config.toml
n_kv_head = 4
head_dim = 32
d_mlp = 768
positions = "rope"
init = "orth"
init_std_qkv = 0.028
init_std_o = 0.0
init_std_up = 0.028
weight_decay = 0.034
batch_tokens = 65536
seq_len = 2048
train_tokens = 425700000
dataset = "wikipedia_en"
Each number is 128 + 32 x the weight over its row's rms, rounded and kept within 0 to 255. Layers, rows and columns count from 0. Numbers have three digits each. The size before them is the row's rms in percent of the matrix's.

# layer 3 attention output, 384x384, rms 0.128, rows 357-383, columns 128-191
101:198110114130144145109107140084186109120095127193124132141150131131128142167131126081138109166153134109119137130146115097160158145117105151151108068158127134197107097131136172064116131181191113
092:098109164088146149151110077122200084150143136096114081135127056120107180149177133138125117091155142144115131142163151170152091113096130206138114120179152100188130146065156095116138105114072103
098:081152070158114096147147120165158099110064079124098158207117167128097161091143160136085109142148148177107114071132115135103108105090124162152107166037054087127152138110140086114088101151150136
099:167156115172129103181174155169093118112178144137157156199133130140105062134092106168071110164117101142121118141132110117102141165155137106075080096149133128154112108121154147156100164075136108
102:190123138155123123137093114125148172138187147116143175088129146126074062117146080131109165090103080101173121087103110109151106111108126139113070139082098137162143108118153152161148162137127104
104:097158128116186108136133114122075130129070145158128185095192191064141163163075110148103062078123147141127098095110133148100152087107077150102139133099106066126090075083111131108075119172134130
104:129156144197189101142144092118126127174116167131131107143111130121167176103087203087189137160125091146121085129092105090133140165151098113164130134155169112144125109078070141117134068135095109
096:154175091166144078101090081076134129133173060226130141125103135159118094111132088174126132177162129140181161146092106138184100164126152168149083081154140095126201113128055122124138160098085108
094:191105126062112118163115115127131166099142118142108157098112081161075101135062139122092119169152094146166184137111095111160167172102170058134126118153040129146121162110117143180098107119144080
107:106127132090130167139096149129135152102157122100120153108189100177204093125103090127144102105120145126116159142117145142156131114108176116130113089148177116079137172160128089103138163089171129
100:123102104150120044152147191149167149129093143103176125185150090112185128146116113085106135146128154187130125089122159133125183169094102062138156156089086062127162117095173159205139080087064142
092:130088101115112168157095139120148117106148122161102094118106167096138178125083131074169141131152093142103169092097140117070125154098109093116167141126080093132096116091133144178165101102065148
097:089184131189119166184137155117064107089095096122188158141139101132137131109093162093086134069127167141101082143119100137150146103158132106122095141059141100188162135120158104095067138129089140
100:146121142137078165135132133161199131069128109140171136141210152177087116088147082153143132080145176073119114092126124108129088092099074083175121095141132160106080178068141146140085193109192094
110:110160184135086106072114094089111190123116105197119160147087143118163125079137139170134163157161095117079122084103133136134148099109116096090117159091148126142163139173161156119156154075112158
101:129116173090177172135069159129124146115140168164119163109127150090156160118116125147153137129100140176074125099131105099111174117126110103066156183130062120136086044135131106161104161137137138
098:112127138116140171082103103089131105099119136103139157144097112137130117141111158169087129095145148188124133113073141133134118145146061098087157137096147156080196095062121156083165172190099172
103:100091146111085158193154187111142084115107179084111128111161113094107107095153068102176137138125197151080138142138147132083111137124126155142151136163146172148182151108079165156101163181121125
092:127151143144109092111135121170121114129159130191117097114150131167121179085180084099158126107089104155084103129149133145119127103143147113139147103196104033118103139156161133173174123166145170
097:079184167151090118097134107150131043140160155136132092091140070170125107122089112158159087068118156080124123105142139143175109153131130126122047161164124142100154121149111084095118080134165108
106:200172175135087194120165079073082158130130158129122101193130158110126162106092178107109137122064121167100129191128096087137160149161134131186074193155119137159141110173099130115171108105115138
099:101144131141116116156133086137129105126095146115135137125164091105091135140073135112098184133137115169104077157158166077142132071138117165080108134181117100114110135140111103076141147111144091
095:111146180130152157136126129118119137076146128107115144150104039164164169151145153078175164115154110145175099118114097202121143091083159137183129095080132149180159144057138117128079091136083137
103:103119160170143105147129090118076160124130096160157079163122135095124123166162092086139103142156127134110112142160130075120122184097151159146127106175153125135090087080079123168188132136116111
101:123068146103142075127105207114146086086129112161049129139142123099119174099155159153150186168110086167113166124116128133106108097138131128080087148141117079162146099126142119132129077094137139
093:087139148145113128127148127157153133158125127120124114117125112117122114086143167128100102098049130113114145093115159202113102183120136090143126174150084136106149155175188138148152149145097207
090:140131138208108143085136139148181124106117164168090150093133109087145112113193126124136112135115101118107149136087158084194117131134119125092115115210123107127164065082151121143139114067111132